config = dict(
    num_hidden_layers=13,
    hidden_size=64,
    num_attention_heads=2,
    num_key_value_heads=1,
    head_dim=32,
    intermediate_size=192,
    vocab_size=2417,
    hidden_act='swiglu',
    norm='rmsnorm',
    norm_place='pre',
    norm_eps=1e-05,
    positions='rope',
    rope_theta=10000.0,
    rope_fraction=0.5,
    qk_norm=True,
    attn_scale=0.177,
    bias='none',
    tie_word_embeddings=False,
    parallel_block=False,
    init='uniform',
    init_std_qkv=0.047,
    init_std_o=0.047,
    init_std_up=0.047,
    init_std_down=0.0,
    optimizer='soap_variant',
    learning_rate=0.00996,
    beta1=0.95,
    beta2=0.99,
    weight_decay=0.035,
    lr_head=0.0126,
    max_grad_norm=1.0,
    warmup_steps=132,
    schedule='wsd',
    decay_fraction=0.881,
    decay_shape='linear',
    final_lr_fraction=0.0,
    batch_tokens=32768,
    max_seq_len=512,
    doc_mask=True,
    train_tokens=80970000,
    max_steps=2472,
    dataset='wikipedia_en',
)
Each number is 500 + 40 x the weight over its row's rms, rounded and kept within 0 to 999. Layers, rows and columns count from 0. Numbers have three digits each. The size before them is the row's rms in percent of the matrix's.

# q: layer 8 attention query, 64x64, rms 0.278, rows 0-30,32-62, columns 0-63
# k: layer 8 attention key, 32x64, rms 0.237, rows 0-30, columns 0-63
q0 129:492422468459558439500545450490581489524471480476524516523517463570505518465503548465516511461455601464498481534505447509542448421515520456473465518577460545508523481540462486563431481521473526
q32 187:503572489456478491576563489542533493505489533520507487544470564459535473526518528520511479507539565494469545581548499543508501420574480437484418522523515502529486541577518494528427583521491497
k0 054:464495506529507525557482526491450533468514531492502424469479497488505401421476530506448445500558435478548563468427557495502548470548581493503509493518551490558428550491543532507516531514443527
q1 060:482454509539534525412519517490482523514499565483482482504550519526512560512516608490460507505527437619552502491553386505481506459461453520541489503481533468542483486452482478512510525538536561
q33 170:504485472499422540505533597520475476478491529502490522430521479494511527488479429542494443522421431413550534535529452495570435476451554564508530499546492483486533459560516479509452521507452489
k1 039:510455412475493528523474479525461451470477531475478512477509422458499465463518471492518558481536445389521497560441566515568484483459592550541510517558508464464531503528521511490539452529444487
q2 098:474534517498439404551536465478567448476510433483515486491450486557545514488470557474481496470542482483451530458499514521503507441560512374543476511493499499497530413525422457503467489522511462
q34 157:445504567478567491440587475450528517500519524461541452500504481485541498503470566577456520539492473483509529466520446484489491494491441496531488522532508555493428460418539511477550497551384510
k2 040:463525516474452448494442526532542499531549491566452530502524575501441510462444448520442498468406412525498497561494502484504488435480525474475499501521546484444457595516514525571536493539493529
q3 054:552544527537540550562487533498445563577494537504457480449473440435431516502528473457472451525527461511527510476508557502509531510478479569495544551436438521491534508463580474554474471426495497
q35 122:434493540500510511439463460474494572568574489484482479496509479532485589494559541542411507507534486466511548483560473465553494497442578550529541538443511557454478531533521476497494454486443516
k3 037:497512464476523534495506481477449589541449463445511398484490481527450550461441506501494505487514543546567478462527467521552487542546561526466475566495499551454458455537567557479498440461556495
q4 053:487438464503498436456487482537550409436522532478550572572557576555562483562450513483532462482490548521474522540468468488462522476520470467490464449536532461524528510549450503520502546564478501
q36 088:519500505456480519512451501537506458463506509554519563488500553459480441522475519445572514491483542501440422569509478527445540494557440443487476423497524445571555540480443498454472567513529540
k4 038:496535520524462434498487525528586453431547523579477540503522520485534487549522502490512552484477518494445471573461532471499549471495417505511484433502510500500497581528436484465468582555424523
q5 093:478432445578522466483524465553500452512475537461572574519554542536500492552437525473474470501549486542494554521435468487454513495586496470463469515548511457471589481495478517559511509439526490
q37 071:489539504562457578494500587552454459490467492519451500444514557505460525459511566518505470454525470497492540525499457490486475470566571521521509508477491445470460539497508600456497531442600521
k5 068:499400519479522476481521520483429477522508481483546547454516539451512462520508512426385478523505459461557516479474492482466476465554624465531506512461522483466464454467481502555534479487566500
q6 107:536571545544594471429519525535475448493494545454503499537514460553494536439515439532491522448465481489559529505509469536485530468510556592491477512551511497543468542511445462534514481604504530
q38 075:551550531536535499476423565542509461474496545511500534502536509497472501409546434455524542464497507512551472500515462491494495480511530523524458412515547464583516591535418460513505538537549540
k6 114:553531499569490436509496521557588550496414538494521434463473497545481523478581520511494437467407535505561504438475462417488500512522506473511494491557418490507469504512502519558518497488528500
q7 113:529541455542504551459463513478544468504499598551571497536534536508492449411463388477463488539540512532518488544521554531515507455469510480573494519538531503522504465451430522488537487485500571
q39 080:515542470552564519459493489488531518502449605470601492545544527552553460446467424547441454541528520514526535474481515469524492501510505467577520542551528541447525485463454552507513469496464478
k7 109:523494475568520473477453509514560493462499519531522441495468548477415527479519455487529477475440513509522551495406571438483462387440536446544463498494518479474450523521459511573541511500502469
q8 135:525482432474486503496538450495510465473422485462435568496477530576499461442459499457496428482532504466502531540437526501481564412546545449469504527491516438569536550489454455466463505507533531
q40 194:402497546521500483460509568486468484505461458476513462566400519544545462486550475583454515495548489492494495465540507487502404503459463575496514515489484551435496503527578495525481547476454485
k8 043:597557518484429534522420580493476467511444519536518541504468452498444433509473514471491455488520462493525510477515489501503492535467523563478520416590502556436556569466519511535491509478506525
q9 052:454473479494419503541589516573440495483429440516513526530513466458553496549531532476537534484454507517465498434459506558505476500570520436511451517529489426491571451491520482432541531519469508
q41 137:513490524445525490544557423481578497518529474415466460495549539468546461512482524529439448512467556530528532530487522486461538464475522435409477521531471566586526482485504515497542473454500566
k9 045:523556515492554501561499483467596464452475494490480470547483472525481493530504559421406460485527502441491588463483546411495476475461514501528504509509442528467455509489520481452518406488465533
q10 035:518518520459449515527534510542487452442534567525493395438467498513527469434566502517514482518472446540535543455528505496526500555573468494532498503493491485471489526449570490505571484556521388
q42 111:532497525566469466455509547480582520479559494436454531475510446576503455465454472487512492498553493489510509553482468543500543410523491453507525501558564492519476497559458541595451557477455493
k10 042:501513505559456445475463531473581480516514491530425553570473540566457488480513493435426522472535505464477518547485445506475549463413486465471512510479533432527472509543482473555496568514441551
q11 038:481495475548493478489499523529504471505390459434499588521512492506558528583413447482519472434446522506437452500482575504496506466443471528498517519491506498475604533544501493492440514464489514
q43 123:475500531503493472478551500480557468554565434446503504529547489485563511548517532570425472518526487481570570478457490483510455515445555521487536512540467562454479479565518497536612456499508525
k11 034:444504525451545500542490481461509443420531447547505497543537492432602470536478479590514457465460511520504538481506501508475457445488434502503545438524489513495447441529543471457554541543475550
q12 045:475489564495470541507507486457484490492589492520457473486477521488496459390586503596523520517522440432524513487545465530536456544512511463473503478449511471597446475453491489484558547458492510
q44 073:454429536555556496481537436510504453490485505456509436518489498516469517412488469568498468496445457548517546450472530591460503519453468507472483516462532495527510398458541509530541528543503426
k12 046:535411487574521482472442603511421483536492503468542510468512504495498428437479523477453474543526474453527557466494464518467464507534595493514488513497474493513536452486500505581536468520571459
q13 084:497527459539570507477527468582502522514522480492616477550558534528445504593422549459510522510510509575464544474473512494501539513576512503485486505539513511451541484523502547594480476515530503
q45 079:473491442503573471502475445558487510536579457476609484538578489511487518597426527459474467517536525552476513484486547501512557502572497530487480506538466511460524481488504480556477461437473532
k13 109:447415504515549462489489526461471486536596441530595510461537485511433510527437464455486484498435552490507544518446516483543513515599497522508452511484451547459486566479493468523517497495446521
q14 110:481420526542512462423481490551538477523505479438443445468525462510515495527468624472517496502533435573569524461510448489524513496497442541559493509486523424541525527491508464576495526501477511
q46 076:452456544549480472441494551523527457484517485463456490480538447497526443507450622472503481502508480510560506476515423513523543499521455536535509456490569425490496501537524444558446586528463517
k14 120:494438559534485493439512545469550488527528476515549611490540508531496474532501547489450518538423564469452530470559415518522581512588471524486487504482482499507450470481488449537501501507555537
q15 101:451418489554528493520467527510408546488432526497554499496441483503525569480486492497508467479447445546489488435538587523501478501521503546471463549504506474544510502404536481486535513564537421
q47 081:422455494525562510511474525519417572496423544523562504531442492504531531493503462536496480478424482536493474448573579505472467502557482526454490564557506511504501492420511479509520502522527419
k15 120:504452494534549543427580511559451546553456519470545449517447436513548492515508454515543452533461494532486508459531540541496455496568510505481512522508492495519571492479458521525485501523595394
q16 105:437607482535561481444463462474499522500545464487533435517468552552468446559460504531441525483529498507490491516522534469462533487484420557453511510511527591474460518540478523481557493452560465
q48 071:510562504543545466454429493473494546528502458493501402503456521529447465602478509516465498459516507474477506488565500439483478472522438529441529527507466580475467540537506556438563484502551451
k16 113:507559608552511464510469510448541505551474487536549426558497507490385445495414514472513473482563514528509513476502509479517444457516484583439530518485496522492508510450485494453458530474483548
q17 112:434486491487487580493504529492473467471528551524470528555556462512496536467532445493490445546531491485535495437475471456539526575527543561494450514485490438431451478596524448581459502510555505
q49 078:429465492475522479509527479484483485497536531492483513531520442541529555510541484561450436565502489449543501394492454430526490539527565556519502514561481480442463476553531456596486458515520541
k17 114:452487384515497452554482505501473476438499517450466514482586496476501503464559532497515500524561539490581451454515472464554542483570551495504533510570423529540452483512522483571526471501468510
q18 108:442542517481494466516421451523529571512464524572549492469410430461496504494512527472529508478521496429457474534512466550503557501457508536517538518486529450505478470487487442555395529439485446
q50 094:435508509530563456511428463513528576569449521486553477512463446518525586527580531531468496485500466451449529453510472475546514525493535531527519575519500538450494461502541480557463451466453450
k18 118:491442537529498577518474467580479512550401530482495516523534460510495514590545525492494522513531479394410476522511475456519577496525480493539476500510567541513563537473486457521471527507456489
q19 105:518506508443486537465602514474516487519477514512477465471464503492577515471477565531491526456425528650503538466528430498456474498451503446488531508498560529494495497454522492537477516560521562
q51 123:485510526427533513492558492473503465565473459477507456505512485538582584488510529586421522467452492568498545441537491459503445497494526508519498551514513605430468486463549479534506473503456514
k19 097:477498483482487537473524512493508488484477454534480539485425545482533554407495492549484462547492545607510515511492461559364508505507453498498534537473509531468496453489462434468476479414529540
q20 110:532447583459505538539459496472530480497534454390474480525470482533561449461520440468557452564534544489545507532463555535488497476560488515441564493550498544528483537523561465549522483462510491
q52 084:498472575462573505521466511453493512508496494393495485524477472572563489491534446522506463557483552486545507470492539476487459509548504538466542528592506590470480498520598491561530491455483502
k20 126:576524507458525475578435494488462473437469491538513511490484444578564412485435499461490415521495500508526569494562505495500501538467529525509543467513496562500506453513614527506517498497535523
q21 104:528477565537543485465512471438480446478529517492531505466468544529489570511525502459549500470458514508461497499465516519521550508510486540554593389484528546403527456463488533580480467512424489
q53 075:552502559546548473484475459462471462462523548509500524429480547507449603542494512478568475434434554525448485496489522516493533499511468525542605437467520508436481467482480528562479476503458483
k21 135:546508520480521525449484485459481457438513560570463533402507467589471576534519509527545494429491512490430579484529541489465533520499494521475512453464494512462494559517487455551542475462441450
q22 096:537531491578524517481534525567487525526563466521507421533492466411503431535545519500461524537509451483518497532555495531587466477534460497577489515537439491515487555523521463463556464502419537
q54 102:441520517525561488462538489531500534559515474512521415524477476498523536548532534595407548480448479482507526468558504498538447490510498556541502558554420531428457501500543501472539442472500534
k22 102:505520539539470495484562491519602546547532501509502461536456441442432460462477529434496534543474477466557531513457531504552557507435450516511465504543462439473488507451578541451560473517500527
q23 097:433451473502446580529536494505516528511530500516529481472405503457493505512522534517491432486411477519536536553622484526573479510570553509515547543543524514479518529515527510579504513467515502
q55 073:472443477484410596513513520524514490462536500551527538443385509461501481511517530469542419539433479509540532536584485517565483523555515484499540531481524455525535544493523517511506558497536501
k23 117:422514454453472554514604495519506504517484436558511474512468513517529484533553549461523477567504579517552510567522539454511547492532500500516484484485573519439496552498574510477543485443536433
q24 120:431478524545438462560506503512439467470572507550481463445433545554406495550519450482493526539545539498505532456488474513491498467535506465507536516554561442475555513566489539457523495571493466
q56 078:434495517568454484520534490447422489475548511570514486476456531572398561538562434503486518504544528525521510464487504503528503489497532480536519510567545463451490505556528544489497509566416461
k24 120:462479502518473527490541495406449546434481484498528487441512475524504473533478485542533460473582552532588536459468510506528548472486504476479501453574490434537483535571475527426474505494418443
q25 116:516550541443422449529450496480569486504452501456539451463516521542568588520538507504504507437499488514546555515525505490536507509541477425498473538471502507511479488522499548494574507556555387
q57 063:535589521420443422531489476522580456485470500475535446456528524520556572495561502517476505459475467520487552509542525549506521487562441411512472545467483543482465459493527509531540474533517462
k25 131:555541502463557497542527478455533501468427515510552458530527536485558499558537523490535521465538557524460509444532456483495439465608454455562533532449502508488468489557509514418436506512527462
q26 095:484445466476506484448476487493515549487544481549438599511455497541469555531508517470483478413487524471530467522521481446538513458508533543475518463468479533525509592517438611476522459503573536
q58 073:455484462474502451459477435503526539477542500527429582519509519501466553524498535489481485411518522451532462501541487417552511463530510551458510494470466540489495574523447608505543456508560534
k26 138:444549492503470485470544508486547568456541516463485471522513530587517467504477525444511477417510558476548412506588499436545485555451540471433498498447519519536476517530467529562484489501552472
q27 105:556586498535506545504542468483453510477485465495480467457420426519495505427465520442520523511472474524525420485546449494512550475543461444495471496493552454454404540521462459478490504568545532
q59 065:567532475565471502508519511511455488446469512507467492448462425552490483441470508456597538544439444558529469507466470521500541496479475453459436491519561444509452522474424429506490494549500539
k27 115:551521525561465520402507501536534542443414558507444481452499471452500506478473539498506535565504525505538448471501538521504555506561526593449538542524500536502461468530462496443474519494556569
q28 094:541544449552429460489554492462512407469533454517534545542499484447536475494474491543549542416500529508502402479510547522519506467480475505482434451487497536469553527541475538549487564502576493
q60 072:522549448563450442488548455478494436489531456509518566520515523456476488536469509518523532410511540512507405514534521481508534473486512500481409425450500502487596524542479549558509528495553508
k28 127:531497482543483359494526512527553425439532519520470501536528543467481467495581506513547598525523543537513472533529512482467505462516520588506500454484489523437563499478497507530496532533472440
q29 097:546444516580530552487466585457484550534505576480513524485465487547499494472499501542505523599575466484578503529498465475457490500476492489465546550494567478466430496480560536501469542451527450
q61 082:507424552563545529484445572445487541564470550482506488493485504545506480460496483561440514565604478494560492515525491505439491485506507525468530549482567503482407493504547503513471539432498468
k29 120:588460545522489505465415535496442530532453504492488454486481543504445447479435505513476490548575470503523521499506479539455572502531548460471485553430592528495451467529576529550497493496535513
q30 104:513506461540468559450522489522516474455450477458511494453489616472510402487487508500507485436489440449491546534480531502526501526552482539452566461405474444469518525488540469449550473464548481
q62 080:469475458547519467475517479476513487511454496463543508488499597478508428482516521510471465412501438412489569503510542457518498531585513531503577489414456487446541530466507466475548440465504484
k30 120:471589501418513451488584517461520462546514572501534547512522527493473440460513524481557471490531395466478506495524559480511461536609494519500493479473497455499529594471506474474528477516511503